Each number is 128 + 24 x the weight over its row's rms, rounded and kept within 0 to 255. Layers, rows and columns count from 0. Numbers have three digits each. The size before them is the row's rms in percent of the matrix's.

# layer 2 MLP down, 128x512, rms 0.122, rows 43-127, columns 192-223
101:107129151126108136136158152092093142103134129124131155120098093136143114100148146106104135131147
098:118120114155144098132156116160109133124105140109097112115113128118097148093085133110132117177100
095:120185170153090116113104104106115139137140106133124112153160173167159100120143115151151140127104
103:095107116161116059136131118109086094161156118143106112134131105141161124150115145203127088132099
101:177138150138117129122114156097104190172149109125099109111122142096108114120107113141115115120157
096:104133146131159154147131130143115081151116127095176088126147132109130166135165120103129109132120
103:182132132077130095126147133133101131131096096110053112109104135154126150096135139160173105144144
094:132099124125135138143182120078114122096105098144154150156143125090122141133146138129133128176131
102:100137131135130118107152109093117118090132121133174106139136135095136131119095117122142160088140
103:101133118122122116158103152088135112153119156101149128114153134130098121132092163080148063074111
098:127139135158148127142103080092157118098155144146163116123114140132114109122111091072135143165118
107:094100124135142139110134122083134111137119123107171145125159151140164069132124098089120104124136
106:172123136135122109137123123110127180128150157106077166100136125159164113168092142138131111098192
099:124149172073122148128095102142135119128113115086090128142116116175111103109178126110138115136158
094:164131117140144155141108147137126135108145125106189139135094105117192100109149121112094148159101
096:157121111134105099114124159119117122134152146090112136128148079134156144134110125112123145130084
094:144118131087105126135202099114133081147125140144157102097156123133124143152136120084146103096119
094:149132156116139072102157105086116150115127131139119146134098132133066131104108116133151167100147
106:164153100167188148143069101136140130124137149135169147174151142160104141107162118136107161136115
102:157107114138130130155087100128136145146164147174112155164116152133110168157126124103145148073142
106:170110142131139145144108115089138123154121125115164125136174073139111133150114121126154166120127
103:143130112118111138141114130137099104150162118102110144156142133137160129119132121128124172143112
099:164084128104122077173109132158100137131159136131176111142094153107127113154119125109132106089119
097:086142131138109092102153171126144149098111124112152110133151128116106132102130194145112139113134
096:147116129130138077104129101134103121137115125141130145133109104148146147144110085104122131127100
108:132128135121144141117219135135126125128122141141058116130122173145165124144089094110135104139126
106:171128128088108130124127136153138122145124114159117132145178141129183114123107138108148195105154
107:150163112094120171154134147145139117115146114132125165109118116144150115120136121109122207088108
095:108076124133165194135119159099187118106100125125136123129137145115148118121113147141105098138128
102:155139139116143113124115153109130118119112136090103149092143115108105116157103097117096146176097
101:136134122155122137086168110126127119122144123106116164164127166124116141130104165087103131089098
099:102134121082121114120121093068130142134144147156137154119117158145140113105137125167136094129137
101:135138127140123121152132117126145132110148110140175145093107124120130147116141115115160122163141
107:119147113115149148092147123142053147168143140071131136118117135143144157096132123145141120142151
109:118141118136133120113096143135138122137127119121114131157119141173142131114145099116138088104115
104:128136111102144117121155146097112115151099138103106142158132101100105125167151120135094105122132
099:140134108121133101125122119141141161143145140161129140139128120145101137101111103130100141114161
094:161083110123132100118158159132144125087138145136142116161158140151131087105119115152106157176145
090:098128105108129085110130113115079122157127105120121121174149116156165135126124145100161089137115
097:099132136156110126134116125107164109144129133141154107133130120122123123138124125119106094123086
094:134082109114144146112126130141145098098119121109141162118125112172153139142107135165126160134113
103:147136140138126134149170112130143085134156133137151143127144153140092121129120100086136184153129
099:121103115117125168114130160119061172165116153109093118093099135112145132156157164131121118099140
095:133105138121124066153107129153101187135117120100162087139101098129138109121092131130109114131112
095:113126123171098172122129116102129093156121115092143099141151172136144140141160099115134104163127
099:108152156126141109115161133120125128138145128120164135104130137128135115168139123105116153186114
094:099146130164136140134146124106128137075093103112157168149106114140115125125109122117159133130089
099:119123132123148136174152151153154140127133129153135129117115154142163143077131122096099139090160
094:109118128123124101098155159122119118056147128151131119133162155140107151131122141142128089108118
095:153076132154168100109141143143138099146139115151138111149160122128081126088116122097144172123182
103:129120123163143141117143153094081136142132135127126054174143049125152108146157114166141141128106
101:124140166146138098159113137106121152150128103114136126130142149173130112138130116082119158094133
105:198164138130109133174140118126136125128124106121096141151109139091140148138145102114149102136147
102:077133119096120160110119119121138157164106157127104143109139130146159114112126087099147125097101
097:115126133108107175129139123164156111105135131117144138146136102177146116146113156122140111116133
101:150135123108140132136104159078122126167164149120117099109148111132139103151135143130113106133158
102:124118147122128114139103083178108108136075140098082150149120139148097118109134115155169108095150
096:171138150103140121110111123094126130205144113087135135105143099135171133116103118141112079095122
106:136085118143120156115155161115104119106121132117105107154154152107148120151157139134147156121124
106:181098140098121186142144076141126141095118104118092152157108156100134142107097138122145099102124
102:114149116108110104113125106146092150140130107124140130130121134107131146094124117111124170153125
093:122111132112150158110135140156165103146157114103087068150152092120127118106148133144108135093120
101:142122093137107108091113104156097163142125124112126160133136109140180130153114120122149081163155
097:088145144171113137120110134141121105140128118098146168119136077106110090108120096118147140129113
098:167155136111085073150122114156115116129127173122152134134106151151138150167168130111142096080095
095:115167108116122067138122149112121140099122122122125140111139128111084106093109140148123107148118
100:153131150132141152137164148154141170068133126144121140135142103115129112095132156159140127152141
100:132124141165126084127092133115152136149133128139079162081151119144131115124119120144117075095137
106:112118139156165109111111092155101111130121112165164134141153161153083142167114122075138123155139
097:131080137129108122119120129102123088100104137121113118150123087110154135181141133123140164166135
100:096079150133099148177117104112141183146086156123133129085129118148126135138133139179134116159119
096:127122134130147086122104178117159165109113162099125161108105091118169094111099136127119100155149
095:094086136113115105070110160083145113110132142133117136106143109134139106100108108141119114121116
096:131154149092141153069121123119127149113140123144186104105138133134120134139171170145150181119129
099:094095122170131149132070136133172120123135130133188154124116174147117124107142129132126127100144
097:133132126124127115125105163090139129108111119097087104157159111128107152136161110153105136170249
097:154118147148101118103113145151173125127110084096105160121132147144132112170122124147151122132117
097:109109126122138182140144117147139125141137142144132139101144101099130129097153124134139107133141
105:127120138160134117126119101165119133094130156128140082109153129110109118115126115077135110142142
109:124141123114137131142133149108092103137134131142154128155127117104164095157108084128136127105108
097:145121134152125121138135151102054138119120096115106113176145169153135170131115156139121137120118
102:091072135127092122154115121141073137107109130156092127144110113172126124123110110124138187150137
095:087154157102115162144103118143132120114174132173148144122137116154146116118162158100145184114117
107:131163130094105089138152115140190145144121166164073124092152117134126153096131109102100090056127
091:170162143123155126100121077108115108113093106110174128123170110091119146143125111072166139132176